Weights of a small GPT-style language model, trained from scratch on English Wikipedia: vocabulary 2048.
Each number is 500 + 40 x the weight over its row's rms, rounded and kept within 0 to 999. Layers, rows and columns count from 0. Numbers have three digits each. The size before them is the row's rms in percent of the matrix's.

# down: layer 2 MLP down (transposed), 640x320, rms 0.127, rows 368-467, columns 200-239
# gate: layer 2 MLP gate, 640x320, rms 0.268, rows 369-468, columns 200-239
# up: layer 2 MLP up, 640x320, rms 0.254, rows 369-468, columns 200-239
down368 106:476459514453451563496573479525495467469476387525475500508498529454491480447550518590474479505443500500478504604555616417
gate369 103:507507497525528388530409544495498506550467527547473498485515465539522443520485531542519517501468472461534458537482515560
up369 110:521488451480493553501491529571585472502457497501481662504499452476500486558445457524537489480510513494449556521479499477
down369 106:495520456463511477524554516431470478473549462470462425535498487510481568497483436435465591505520511439558488577551530464
gate370 099:530520511469504511534457471471494457498461439540514464450534503564498518464567499472511492542496524537573429486476540490
up370 106:475539451544477489555431556466457496475575552487496444542424403465463500504475487532558472501523469443510528550487482543
down370 098:514534467473497478605546476444428551546471424517507582521475509525486519526480402489451453471435542539514599490509542435
gate371 101:547486562505520501497573467434404531404547409476496402505548576471571545509555446478463551517510460469460475531457442553
up371 103:505452541497463503547488462554427533435490387483540502507542492457477423553551497567494448527514413468548443480499462503
down371 102:447434530457602505482469428482481497467495506502434435514531524477528471479558557400462483544491464522463539547479459407
gate372 108:526473494531468487517481506456450505509455504501435537533476433479480553454561532512465497500523544497533495493555545546
up372 106:457477459532569477545540481512542509484531503511483510513540497551431535444522532536444516436534464494513491541507442474
down372 109:544442503535453491483531429518582507539552547499468491485479535531488411479493552475477477544562463445525475536534501492
gate373 089:438493530487493436501500506528461432421547453481551498456545472517449534502503547497501499586516539521506540518476478543
up373 089:475508443509502502470505469548515506528500476445468465511501512431495449568517467460533451448551437493453514502460499511
down373 089:421522483515435493460463511490548551467501457548472439487540422466468427464504427441502511500548429527540529407478487464
gate374 088:491504506454474510491474524554481511448486540450497536514484423502512519491534458506506409492499545518441555479452452570
up374 092:466453491450409471470489526468502559521415510461450494494457462517434490455471473480516479516596452550426492491519516523
down374 089:522500507556509449488478520477501534475516512469532433469570487454565514406517493549467388533467495517538503491574546518
gate375 110:463490484510474511568471465544518536474524513483585469556541474513557511546505418506481509458537445518557486412462436530
up375 102:443499572471466500573476524556497499572496506516516435520503539541451499528452548527508533473513536455583494436458466559
down375 104:459455487509479499504472508557554509522491460439548466505510532486551433583475499506452528468466485561534510492514598547
gate376 084:524477455563561546466486503466548505506518464564484494472443575531515489475483487466448508460566499526513473481512475426
up376 080:545560552537514444491481433583496514440478529508503440460525442447541501464489437489532523437517480422452506503570511514
down376 083:469503511505477529525469574570509438512543462435467538501507525517587516465531482488446513469534562544559543496490511460
gate377 101:517477558505516525541524593475460539503449474521488515501497518436526491574477479452512536559436448541522598531413535479
up377 103:524489470535518444474511541453632498466540524471529453515536514526521455503477474518597528458472537496530475561526504530
down377 107:518513469435523459503469437476450472483496460473493515510537523451540482429478500525467542536481477490480501463503502476
gate378 103:522569488465485545485483498487497518501482552492438527507473496505502459525519480509481465497553518487543530468482521527
up378 095:498489484490543475513549435522561540451579507459456548560499545490498425457410452517568531570529565557477530515480599437
down378 099:471512569452467503547478545519563463495516537552475540474541511492526514493465493521486475499525476525529496514441508532
gate379 094:468471516495494553567534519481469517499564564516459511463392534537510417548481469461512485435442476495533417444479588428
up379 094:542487518483564512470482467511442554478514477559490543557435521412449520488486462484551531531485445537505535559463462494
down379 098:517509527520510546498488485509489491501534494421502544511510423464548450461505487444495527513536417444510544408451473485
gate380 089:549494494534471533448502520530611545534530490527494534494553420484456542492478482476464573461500545484542459526586562537
up380 091:479442534501575510502455481481519617544514545491473476530544555502500509484430496588576499453508498498505565419462478517
down380 092:539513520454516472507508450451472486496500473475513561489443458520479492530492483523482514483492484507507490481525482557
gate381 103:458449509526482516465520511565427532465544409448553506525531521488497525508461506469541516536509520540577507516432482476
up381 099:505461529512501501576553417510459511457446536511482467460504435551463537534495530525487492510524539484468552460482505509
down381 102:547479470481460525513493523533572493543498529447532474447534489524528509494474522492450532523408547509485474523561486478
gate382 108:489496502474551473500577583505465486507523497506506482529509564521521497469537488521489571455520526510463399497494519480
up382 103:490509488492477510487465442444480499577498445481491424481508475535479509529549475524464504535422438506470452533481508513
down382 099:452495464514475528539546497496502492511393489607507530535523525425514497593484505477439383561365557534481499578471503517
gate383 098:502479525526471556567554536490595484565455466491411472540489548568567566526478473485489539498497490457481439518390532553
up383 090:455492501480453483464526464533440523492503543532528435576522460455526484493438451558451488532441488526558543593513517486
down383 096:474489509429553513583416439439503530456438515477517483520501503534472521506531531515562551460544511477556527495518472516
gate384 098:526476527511516430501486434571471464480506533523524496571471473441443460546445456442495600463481500422443469502453494491
up384 097:497578500502462489475462486522566464462509467469435550354510474535483478507450469547557515496431525537479411472454461495
down384 096:524476480476400541520467387495461491489510499479497500509508473528472496405506501412464437512481449451514519510461456546
gate385 095:478520567508491529457504534517434598539478524526501553407467541501523470555483468540509509479424502480463457492413503472
up385 089:526475491526537456493549478438490553464542462516529542470458561510502548489473484472497522468517492555525457468504475448
down385 090:584448535482556479500559547565503448511491472460459505549472521582548537506487451497506476513494510503446595478485492537
gate386 106:523484588584545491492465471597508527495490457552481424572498440477420485481474502553511482525535508604492501484487519502
up386 104:559495568469518542455468557437485528589423471509475562502469484484542553494549501516492460476530500474498491471495542539
down386 103:457509492484497474500500484540529453449500494547534429469474526513484448473475437580581528454495534452501561463561494516
gate387 116:515497566459538511517508521455493467454525485530500509523463455583563446408474448497539547484460578449472549529477485495
up387 111:501466437464562436482511492559599511423512507508474582471475499464459420477515559519492482585494447505523444525458529502
down387 107:499506463491547488544479498517554507472596471479515546428523537457538479541467495458435436524550523511452482519486510550
gate388 092:509532489529570514484533499534595483516493496510525548602461469564493449467560501538492598491444512585496485509442438527
up388 099:449467511515523492479446501497516495458445443546491538600468518464549475532463487467526491488570426496555498444482498507
down388 094:502556554533512499535536529460551448491427526498481515499487487444531559487471426536464513475476457463487538550488457483
gate389 094:456549513534628532498439522504424500499532554467462522489556564565515464483524516510537518494436427485471480569470446572
up389 104:506470526533491472521501519469451564491464521504525492506520453497524411536485546532485544458500522529525455514513514511
down389 099:610497541445491558459512557499469431512570451533553470537554508498442491523512439431466474541461486557475477521531543449
gate390 098:435464530522535538475579574623473532508437502477514510399463500520414457553540500510468461583528472539491529514469563483
up390 096:467478424545473464516479460424432567520524512477502501473559470507531505432484509529463478514444494420549558505511506468
down390 094:471522482555542556480456435417494551464446619480530523490509593507537503515471443548532466532495526557538512471508514533
gate391 101:495519480504461502486462511485464555492453475504484424470466497531552475456458582488528525510504580486522545517474480562
up391 103:468502447462547540555553476585506475509460549485483522470459488526516450529462498440425504393621525448542512553525469478
down391 105:475529444546506617501491486491462406470518486480493485485520543451530480512507474486419478493432523558495532475422421489
gate392 089:408477429545451521489459482556518430412571551449454439472485448516462540499491370419578527495556499504493485465507508517
up392 093:397531492503478506478493496489491568498450434508494465512447512483536487553479514543533447478496568541519434479532520475
down392 098:509491533525493440478427446475453426462510533513509499531425490443444509522497478520494474469485526527506583499507523518
gate393 107:489510521476532552554478507573498423438452507492517505523533533575485478512516404492563529550426466537532507527529490515
up393 102:529431504499449535483494453530453465555486540545545482461482523502425502507554506442450520483447458464455594416458526479
down393 099:428491482474533448526510508546555441542455516515523530401516517492518524542565511465524500482429454465500458442566480456
gate394 096:488521449547469495526528530480459437500516534495504484498464536459473471494592534487448448529551560533539563480434421475
up394 103:541416506465535531510461549432531537526476530534505531568440546487441518535509516430556495459496554449469460566469545531
down394 105:534488530473505474499567478513507505500515479575504483428559518506500464464449533525513567517468463450498535532549538526
gate395 105:569505508499490483490535449516492436425525402477449452457495452514473485496488530555521439543503560518449526554461549480
up395 106:469458628527419581472575488508468457509531482470529461499508450536424539541453521555477524508550503511471528576493464434
down395 104:533477507494576608489524514502551454459530486559511365390485507524486500501507566507534434516425449474470499500428469534
gate396 106:474421478493460485482471538511495495486522530472551495497480503511590494579554506493452477516503434486566468530490473523
up396 119:561506472540512480518528505511505524527436483558473498477552546447478505434528526529565490539476547521507547499533530503
down396 101:480502516502430474553471512535504443496531455508475552478492530464581475476464520490504505535494516500522485467527425568
gate397 090:495503466502484469595463494529530472432505477502524448438496561491445500457574482483507503484502451475456524425543498431
up397 093:459600459448512445447449488486508507518555493479514547555466481506511507487594489515475476559464572524517457484501441458
down397 097:579495552454564442499523534465464496535523472488459493490541576542553534468613479545517555540506480529458467482523475507
gate398 095:522502436487547504400525497489479536484508560458523534500471541472513555566476474458478538509521580462518548461499571500
up398 099:519490474495500474501490483534413514470474447474515520543526512549571556482508521456436455478537506523544452528478426483
down398 097:527519489550552434445461441560494510553485567499503514539424502455533544495527526536528529536505461521486509485493544515
gate399 096:433528506497490474395445513487506486462520573443582416521468525478507446471445488537506491460488544491480498524553473473
up399 095:536523510531530462465540450554485579543418524525577532470585525477492510537495520478413473522467514488390532563456521507
down399 100:479492504512527345463476480528475517508474526481569529505506518453545486469534468510475505492526498373452454482507525503
gate400 102:535470516502578537549508474450490528467452466509455475495557423511489471490554520461503533442489555487504481482417458468
up400 105:476534509561497508537559496564493457442456519477534498458563480508389494516417471482531470507477518490497479506472475494
down400 102:567489488521516496512556565525501493494563541546432478482532441537432557471464554488491487527473513589586421456547457535
gate401 095:490433523404580485445492549441542554514463446499481537508439585508506487462506524525568471498510487484478513548464527487
up401 101:455511553500472546456500476496424431468514489569409422454502531431510516501454483444455470443458541530559574396494424563
down401 095:521477456486498471513508519468466463496488509516523539401545461509459503486490539515512454527492487474445446441470493507
gate402 107:499529570496530547525496568432508538516509483441439481483490501447459529519502469545466461474538514543460505492398460531
up402 107:531503439559530445484468504509541511478509544508539500482497506504488473409476488515461501554476474533480479562552528465
down402 101:479443449443499496486476491556544536479464539465507471569575499456505533509521568505555590497551526500464459450523547520
gate403 108:456498579571415535449488520538485505489547496391425494473508547453611476486510548514502547467481453531455479461461437538
up403 107:564477509469509496515485465584504493467456504543511449465427526535539513469429568512454484494569554489542524405502500506
down403 103:542485454496397518435555461503523497531476535458470498509536525459472477581487497488467511479430487492470473594522503543
gate404 094:498558422584494500479488509533527463510418460490464504498550474448539452475577511527489521533463486460509468506549489424
up404 089:490496501518475609512469457446464495523479451476451468520455521518485453494490512488549518465530547568521514478546520516
down404 089:538526503478483482584569506520538576506453510491505489536472545485536494556499446493481537452463529539521490460463504504
gate405 095:445523519479483560443498485524517482522516545542489475517488525525532440481492464553538496494495495539553492546515456543
up405 095:388486456441539544564468496457490523479481457511534566493513565489539552514526614505482492394592543536506508504562474502
down405 096:548496534471498547478456513512538551490457482551516551558440448548418596468526569511533482554461434586540539530489464508
gate406 098:426516510525461523579462518566476533522438518505438543497472486515591519518461506566486541470499511464461466517498440480
up406 099:507526496470443537474475462498523443482491626447434493503455488532497489504421467464561505454478527482501507470443528499
down406 098:475493499472579480522632471505505462469473536534513549470479504465515515464518580537474556462480514501468532472479498510
gate407 102:472486480565471491516409499539516507466512513471424472495478459462431560482498545458530565471469489559472467522539474570
up407 113:489507467497503581476483547452462437518578491531519521555570466525519494542503503435562501543455443516475497550577511521
down407 112:485508485503470571549526499488554527481475536553441483445541468463506478488463511442541459538535476552458436497485522469
gate408 077:542527522491549563507535572503490450520568499456496445493492516526486398480559505459447489532448476478540522470444469489
up408 083:513462418482533477484544529437506434526545449481412518515479461546426524462530546577457482467488489490502545474508443453
down408 082:529537398500461505534493542420497515435532483547488509458429591549462418521491452467546529550487489502498510487435520554
gate409 084:426486489513517520470479453537529506486422465485508484554484519471489419502461433468545457510526481464545496568473484421
up409 093:564448527498481493512480493507436458551492452520516571540517430488500485436462526530438535418477491494417546576462557509
down409 087:538511479471507449463585526508602482507540426502516493463511511501502473473457550514518518462505463427538476477506480562
gate410 096:517575512500504460414473468469514499549475469479595466572498472493471421580514411483544521461517538530516388493527496479
up410 092:472464554490524502464478498548544513558500538475566482554516555485518502521513488428534501488567543493526533508542457469
down410 099:516517576453394462520481490496536480504519461503456514497523504525572450530491484484456486497514545495461530554514519487
gate411 120:489511505474496483526536465492434458455473497462443466552447429498544545509452477496450506483459519497531501480511509510
up411 117:491503515490538442526512480547473538535487424443480444493506495357428466477419495489558501512534461548495491478473512477
down411 102:432492487456516520511527519540529501484424489508477532538523534474474515500498583485522508442494452516509449511541497526
gate412 103:518446492448516480529543439514474466456441464531447493467471486476511498567482491454459486548496539520461503482599508500
up412 097:506510560476489449524559449512438501510475527470496489458478482526462469524545423433421571501488562442521489471505516430
down412 099:456521473415509588454456541537437492477505451535516480416604539418483549554519572452514553536494497497425517495500504533
gate413 103:511481411525536423483467506521516500502505508514514476539596482455439505456435590531542490544497493476498472483505481479
up413 100:492553466510486516534488491498554505474523561500520542492462453488441426457512360499533483487552507444429411506516563481
down413 110:462505436406508464478547480509541476507456577593564521479493462486487526513498530527562449485480449483474451502533477526
gate414 092:478447486524465479476529481529519466466519471482443458496462576496506516502487481566481575457521547555516515536472514490
up414 112:489472439527471468533477489442482481480573479506473443569475460461514531511458509479506544473529550572439506484460506452
down414 105:553463507512526516456477486490491444538476491537449469507542537434533467540507530494539534524557551491449457503511546505
gate415 105:565452590501509509526488475388445459517504488511530530550444530521527492508524479514515534447428530483463515426492439509
up415 105:463533516503434572480441491519519522533501544473475420585554492508477523535474498525511437445534517465519512495430478380
down415 109:391495589482546574533497470533521495507468516496545493508408466493565487501553539504467475445439531504477497477481406529
gate416 093:512520514432464545530520439520508428458460544505439502552587503547503519521540450511473444470487435509508500508431556484
up416 095:483433491529507448478460504469503525482473474492473518534458462503439526430528526429482489512507478483482488493496459494
down416 101:465421513464494539528494449476503444535476537543567531552454497553566484471502535486530491494529490486500455488473482486
gate417 108:587492514548441556457471495458555619495551533524484452502518503457490493501512373503500459462421532491549554560410489543
up417 093:516573435437501567494524571435571470470434438454461485519484503521464420462477560529495504481501461471446491514547507451
down417 099:441461480448396564502462466482529520571469448439524556530466480461552481498527439530461514565475498477546480528484469562
gate418 096:507537474392522520540557512486415545444539536459506526470488454507533517472512496521510536448517494439620526440468580477
up418 098:470483510449536526560511529471503492556454546542452561519519475509532563429480491500547472541488462489547439509452556539
down418 100:493457531508539525539579468528446439484512510508533507521531498462577487459523466482451530529595495525558511458576580575
gate419 093:465454499615528502530543476500533556597476466478495458536461534530575503476560491485561496504353487536508531518477457578
up419 088:572517454511513491491482537456457529487482492498517528544517559416525577575440492501577474418494435477492474496476516496
down419 095:472460527563550560492533487470445471559489463542495550497462451518559450473520566482523543583504495465455490509482520528
gate420 084:522510424485516515483423466515516524467567496426467492544513436521565484469512557545460478503455567453456511506501539485
up420 094:462414437558507519512527436449507463482526451516501484528505477500517484491539466535489474512480426468472493479443466553
down420 098:531435438547498457512524443541543443462511503475551465473484546486456460471568443472531501493498464500468415508482468562
gate421 104:535551508518468525480546531513468480470478471482428426547434440498531438493493537497513503450533522503465520504536474455
up421 097:419443508397514465526523459468536470438507606475512474488493490515483510575562424512467548568509498464519494551513552497
down421 100:532500488518557567550578533485475541493533518529509546461447449475529516506464522495519475478554526566526509461471440559
gate422 107:538481513524556475470451472527484516558572496469422492419470428549590528536567407524547562496557537465546478526572485494
up422 113:536552486431471502541526518538439550510538456453520553445528477553528521452496456536512451472545482472470513570523525526
down422 102:476459494500514513563546521542492491577388468577475551500467519477551532450511536456495565512460502557528548544512508486
gate423 117:490573541516454449444551504478509488504483419451471436489524523466573496468449557528514516395457445555486505480525453523
up423 127:502489545630546532512475480543486528538547543547519526486487518463472475507515505432508466485495485580462479536515520508
down423 111:433507493492509489488538512517529464519437482509522516504463508542520521485496511515474509482556473424506522480476533568
gate424 094:478546546432577492504470469545482520531493503557493430526545448529484475473469526475496498526466512542490508439529497494
up424 092:448468553440530489514497451535503468434565454504517491561439599530569528535613453486555437481472498424450501426490482484
down424 091:577463456570506535475486493610505334546540477477511528466563467492526467528541528519488532411470488501457457525507498465
gate425 104:430596494462506518508501513482503504504522482523467433489544461447466468530481470571477458504513476471483451549537486435
up425 097:580470439512388458512458507538485498506515542487570539531526423488449510479503465553496437475499476529476529521519544549
down425 104:549543487570511475521463484410499539495509537491475485457470535487486518565541485480446516479503577450535537503508452479
gate426 084:489452444440474497519527469458490502476464418429475504481448542473543520515505514443558538526500483552542476468534502555
up426 093:525507517577473572442452543512476446489453558485601479507474453499477519460582509540549481496501524495512508581442501475
down426 094:544516507472480511503476438498483567437519483477535493541505512542499503445468430545387441424476566488566464490507512528
gate427 090:476519503521511489563467526489490528465499500498481440567496432568509513452450508521449484413504485473493494403526492517
up427 091:529520519552527535460553504553497458452543494504502473510488535502538513471513538495448411587538544474567449556497504472
down427 088:530540445483551454433586501466445472474450508541467473517438529538470589485490460504563567557455532504463499559526564517
gate428 113:505551497498473586516484554507466460513476562475503520512522461520475548450519502558426515525549457441496480503433512517
up428 104:488472482444474466476512525466491507505513514514477550513512482470456545486536414514541555511514496505502586499577515473
down428 106:460496460465509536491526501551542481473514564488499497473513519528478519382534527523480445589415541510477495521532508491
gate429 100:532507506541540501603536430494458535476505506577573473549469486518506554512491469485451482525548495553462494489516423471
up429 102:525495432429518496545550525475441443548416492495478482448501536508441521470509478538471540533447483534507528536468486555
down429 096:540513477576404457598451518472550525521449426548511515548529410528526505470481503487587512445523488523513438442466509462
gate430 099:484427447505568508396490450600548530524534533580482433536446510526509536483510499499544521373555535493523573500510518418
up430 103:518501584474455472468427518540474592506440505504450504397493525490512500502544452525514547487565499483568556517531553496
down430 096:468517511512523494487505499413507458412571509497524413523487513456523486565500482484494499533505496442492481506522456513
gate431 108:536550485511583525505517501473539520498501508529560474477537463562510542430419594453482449476453501578493489547484450492
up431 110:512561506512466534515525553499496490553393474497521475473467547531440517494464491533423514525449454502445484535482468532
down431 106:522494480512510511561527469515518521488545491511542433507514410444426577543457509523536454482525488521465505441461474488
gate432 076:473437473444540544503468509505458486525446485521415557546478531469500504507439519483475493504505493512444512470459500457
up432 079:485581510510439466485491493494523504527601490477430540478410458510493545464513584486507439472544437568509480451500525507
down432 082:561476457522486474463554452551493496541512488524436509530503445526452443552467547556446494498449510478550424485491524544
gate433 102:566444546500441501441460462510479486494479517416536485512500556469548485427492458467465514569507545449490562533477450484
up433 108:543467491483430479502520457522461426497456512588461541503555454522436457580477550529479582494539518516455460546543492468
down433 109:482500449558523570455548574527485491578476511448484507586483492500476534532487571483502495495507463486465483489470503479
gate434 094:566532536485541436494486514417473556525475505539474507527480511468499504465487501582512447494491519462513511512526475475
up434 096:409459465471468575506483458521541495533530482530416451530518547616564560467500504525498502493486539497448527461475510544
down434 093:525508505579488506473490471447467455509503419479467458423445542521555523474521530416459378528496537485512467451442524492
gate435 102:558468507438475446529507501494440494498506486478408550500528516481521476532438447544530497486527556570550500522531507551
up435 114:472450527499539481490446520472519536471600527485555575427502495504485517559520485517451542456479535509562498483538482477
down435 102:526578434565507556599407506482457485502512484423565484477418521491453505508491555548505538443518489531421445441522509539
gate436 088:471504528490573490454525459549482401540441489447496507496553460503561538493506495426509507517522549528493504490501445514
up436 083:473478503467510564416542467488489515473522443542509479507487563541490472454506492453447452532493540529431529516486495444
down436 093:504514550491514487540490527523446484473482425456584528488494549491484482450526540537502557481500443477481558494513481487
gate437 086:509550527511596520446475511510458505420483516513560447557474428531538489504494515400426482502531527485489485566527538510
up437 086:459517455580452482502534548526441504512538529529571435533424568427505506455475544469451562525475495561632489451454442534
down437 094:419531494494489545459482481529459437483508424451503562493616481539556475489533475512448536507492533525505534491508491499
gate438 101:453525513485545498484455493439490439511445519540409532530524532508543473497477561499495573497514457553511507503452493524
up438 097:504507462488439501480437467593490530543555465501454523520562439485508488439540442540523480495456424489495458462502563457
down438 101:444470506526500507536472559459491484563490558525391430510527537494506485496582554561458481518413533516521477533427506446
gate439 101:450511611440467491495566496479489535487452469537578494474483516468466550534528450478506508436562478517491516557447507480
up439 094:510430548477484482525527534484521498542489521480517487534478491477508458542519502469510421437560579510545471420508477472
down439 103:487525493452538497468513522547465485516517487479542513493468509570392500510534484499478486498586492470395496557447520480
gate440 099:540470514490502468543510521483566436485492487503440416482531519601508586475509483449436503530471515567465576536525493491
up440 104:504475520460451459430546495529565479504468496552559441581550525526507549533500524488427487566503549475518491433498506493
down440 103:488497455496485456495497487494614480449530432558541495527431467492499465496498489577459546511530469511435600485523485490
gate441 108:468485418535472560487452581542550502515572493515472542498545535491497523455510529411513457555544515575541523528475516462
up441 111:541511431502520510507598446517472502486511493501538467546573432473476541494440518501440502544546511507536478515535474517
down441 111:497431476464492487461460522527537475531547533534482528420486513541474467485492465547507522501515529562546457498440488571
gate442 107:468487538519445530438487517572426520457457493464501529516528492501499444552501524505537555475478484486498472530571404446
up442 101:449457514469450534443491434564493550513515502538512520453425488540449521549513487510558471467450506442519378587597519474
down442 104:466461521493430522477585504530534462523484476509539545574517445518542533423491458582573511514497519461505521567516480589
gate443 090:511496493497521465417475564521551453481477461509532510474489546541542520506414485517520446443507510504569499408543483457
up443 093:523558509495472517475554474506478509471461508555569442492489494463461518494557498474459481490523479450500566522524461512
down443 091:562532512470612466513535488474472474556516537420561505464497505501488494550503519492471503550488463455527526557533523514
gate444 103:556497552537536546426458505479507503438559509529568468515494527496465524488496557615443474461516466512428505457494513564
up444 103:542500528500473498539500481519540565542480534494514478485544449514591450500496457497465517528395512513570456410599475467
down444 104:510514506547456539542480462504517489438496503452469529504517503498572483586494493493480497486478493499487534523493487450
gate445 105:461503442481536478460503473519523458548544498513537499456433534540457463506463492479495469500475515503472538555517435462
up445 101:393499537518545470516519511521529456519494506436529561550505472518407518484416480550542589529477488521481534487523476510
down445 097:485470458571562425528478500453500578468521543512360483498495474526428523501466531548499481455508505494549471498507518550
gate446 109:548441487463491477503495461543475540437538371487457543465509494474579503482516536455482481504567423597411432466488515478
up446 106:520535557496495511531520536495423523378508431497531588477458533509457515585523443485495446609489541518494518505459541519
down446 110:481481499415498478492481505535514526455544443533494469481574529530581534514506480516460541561401462471469501529467490521
gate447 101:476514558488610538500566440560548548473519528568454493474491560503442492549415468457501486451575484427464494497551438537
up447 103:515502553448483491578571480528541484483569500492387561461517522476507443540545548472497491425506409446459531485499429431
down447 096:539481483474551461562561545481522586533537547471524532489408530585537502483509499505458544442505461582558460557515538459
gate448 121:489516616596562464523545533512542504530388459539470509564504529438579452523546459475476524460545513543540554560479588437
up448 120:565455571549520497524472501541519467477522478532533496523483447474444421544509553473452573496553545564537485466514481514
down448 108:517450539484467453505571488501508518538490483544530561527499531507481583453538524526492507498529473539556513460456492427
gate449 069:465509488545414506593513524527630509533494502567517436484492471492494504566474578482494580517500552482517434490529469465
up449 079:536567516504557598434453433565520513488425487526475564497501544439482514444520519555501483495552460501477515475447547566
down449 074:586571480564485480565563532487440506504478512421556518474550447530528470503476434416444577467494482528478541486493488581
gate450 094:557529495424546442519462530500491544516509562473578476505526499447442467481520538508509459538499538519513568534502509550
up450 105:444495585484482448485538528479479439512456481533515521491523508481459474512435514563479505498513499558476468438455511557
down450 107:467489562471501459460499445574549521484516495471480529569424538470489473521481522495554508440570509513490474463496518524
gate451 101:485530458557460453575455508529511462517491514594522439458463441476565464481508488468480462514479447395454549458487497582
up451 102:463565520537577484550506497490538474522508557545504468453449495544516440440456473499484508419498541443433486452551465522
down451 103:501534558481515497525551482455508536494499527497486522489436543553523508508542555508482504507487483482493494528521484515
gate452 104:577482468522441508477451522435510492505501483454364483467476444543601476452513515411517461540458507520527509523489458508
up452 094:570473569442473533496415454419499459467475474540551550512488626535510479517527568484456516480508561477530531517474463515
down452 103:501484453529455460559536589538536541543520536507494529505490527531550560555518548502557472539495482485476489513534484472
gate453 101:517611547499496461454512489468467496502497511507495512516400500484576453510548431511462509468446585532525372578568427505
up453 089:566477522481526421509508503484444492470589502506520476495458480490475443559509475489538513503477496513490596441475458514
down453 099:533555492533469453546535420484507486531445470452507471461567492530451491490526506490438431482514525526517460462556483502
gate454 089:559550542536533507529476590547511499546443457480483506490502474453528553511541479494471468500462469472563537502535452552
up454 090:485449506514475554550525542503465453446547504487457527483489483483557491542568502566516508484526444568512476468472462523
down454 091:564478520534537457508506489523492588585535523461541479490495486430486478459503496541442506459530471519460485509598451605
gate455 094:517556459512532568515499506463505511498465547506525452486470453490545513462394518450494508552509424586534453529533524487
up455 096:524479491450542552488535507565483459512507527482600523456540439454557538503480497461559537491503518508528484475562541487
down455 093:478547462432451509516486563547470483478527499509497542614473550527469490515482498519546491510485492511446509448487535517
gate456 095:482513505398477442470510465478493552492465491595549467463538490469498531521540500452461540473515449573456421481544592508
up456 093:520484453507374474581497572513434577525530540544469455450512519455500575504590517521590531501480501465489499472451515450
down456 095:534439532457447489552568495482440498481548508465478454491489578510531486457557499474587513595513514530535509461461396478
gate457 085:470484553491532547521532498542479513476553481522535528481516575536481490497528514515535445487520518470433557582507495496
up457 084:511552490524495563491568569487538471566476470490516523468498472535536553499462505445536490543431455492518505432499460564
down457 087:497573508470462492550556528513462486445502452533525498489479528531501470536524490441463479604492566551542537566459525541
gate458 103:502475472497524560479495500505584485450468544455534521560521494575435439463462429505465457524515378500539517551560436538
up458 102:497544508480517522463576520544515546545536496493472521523557524534521508511512493501536547489522527413554435456502472532
down458 107:440501472507500532592465501525522498490438524523499474509491424504441509498532502497475521489478512491452547464466481413
gate459 093:422467514481500513476506473429507565612480496452491426535508464496486481494481503555469542458481528480486499426538480524
up459 090:419449569483513557450486462581506544539518495487471486511524530529493485513473521457444462520521503501541487513581525459
down459 093:421463587491536453579515526505511521506479483548446521484479494521513508501535459513561543606463458489434521434516439547
gate460 098:508527473489437502558457565487510496525517591475532467508502455497603530524531531441475546537536451525603483532528491490
up460 102:514468478451421519453465495535486474491510500489471489496530576521432510514472541431475507451447456479547453445520485478
down460 102:531470487511477510497480489489465481509541514440495483397512453514472546469526463508404450479500514489442549474567573453
gate461 106:503523489461506469483505505483461478453540462538416477498472496544489468438499453467471491495455506503527499494460609497
up461 107:579496444471468516520565471478506529479499485519437522476474517549525491433489440497442465505526407440481558517538511514
down461 100:509469478488490449428471516454532524427561489436497509489510567492531419427512506518448491523491529492483479460487555487
gate462 100:465442500626511484528555514476474488491559534527466490488406435474537511488524499485516468461418518515537446509563483571
up462 108:481515547497521492532458540582545493482489495497453499426475498432515529506536508414461497455540468532454504504479566467
down462 103:562538552568502511576487547482506467462474520524403497437514538449527561544496521506543518485491530509453493484541426520
gate463 087:493492477491564569587504475447554526477555503509539511452529546499504498502488489528624498472557525517471573550497570486
up463 084:475543507458494458404480470526409539481449497561534496473556529541522456528505490527476563590481468450552435450447489519
down463 089:567500491455471428471453504514515480435499466505531570412517474512582453481495472505522419514502498504468451512529488525
gate464 075:531463495493452443519538526457536518467488491550529469518486484522483556506546480548506454520478442507536557504554457512
up464 078:524501545453502476498460489509497557537531480534481523502468512462499517534468468487519510517508431498533498514484491536
down464 086:444485574542569487521494504481534503490433466507478473556511504456475509515466439474548487378464515472540469544490486437
gate465 103:496503459543426544464490496541428514483500541493500484499460555376566499532484451449477478507494502517518528487575569528
up465 100:562473554518424469584471493549507433470559470475532517402496578529515505552586521486457537528459477458502433539465523490
down465 102:561509524518529527538491509456471510532488509524544529474470476483488546511499540527508467574491492568526533474539498529
gate466 093:527475557492472484452499576575555531521525531472578540531454581462493516549472545491478550561504506496494485487514486523
up466 095:509451469541581565539549439537472509448509514416462511436534468510448487487560502504525508457502503474495494584507478509
down466 093:421530496496490582562531514529571479575504445553496535509506416552512526519468530503477472552527501481558519446474528481
gate467 106:544458515543504543500434474500459458473478574508507443446513417475498442610476534488491529475579510470514554472493483462
up467 100:386551487506529472455478464510525567550503457432415509522458507504459537492427524574498460520509535494518499470441481437
down467 096:551546527516524545482491512539487525488518507445515420507429503468512519547482505468460575460468510445527423507587473594
gate468 095:533494499483482496529522499478490501512519513465448459456512568518430444518491450470559486505486584497474528488516548480
up468 103:528479521489438474477514524549448456581504433482529514536419460479455510517444478496567485569404525529469529495526487536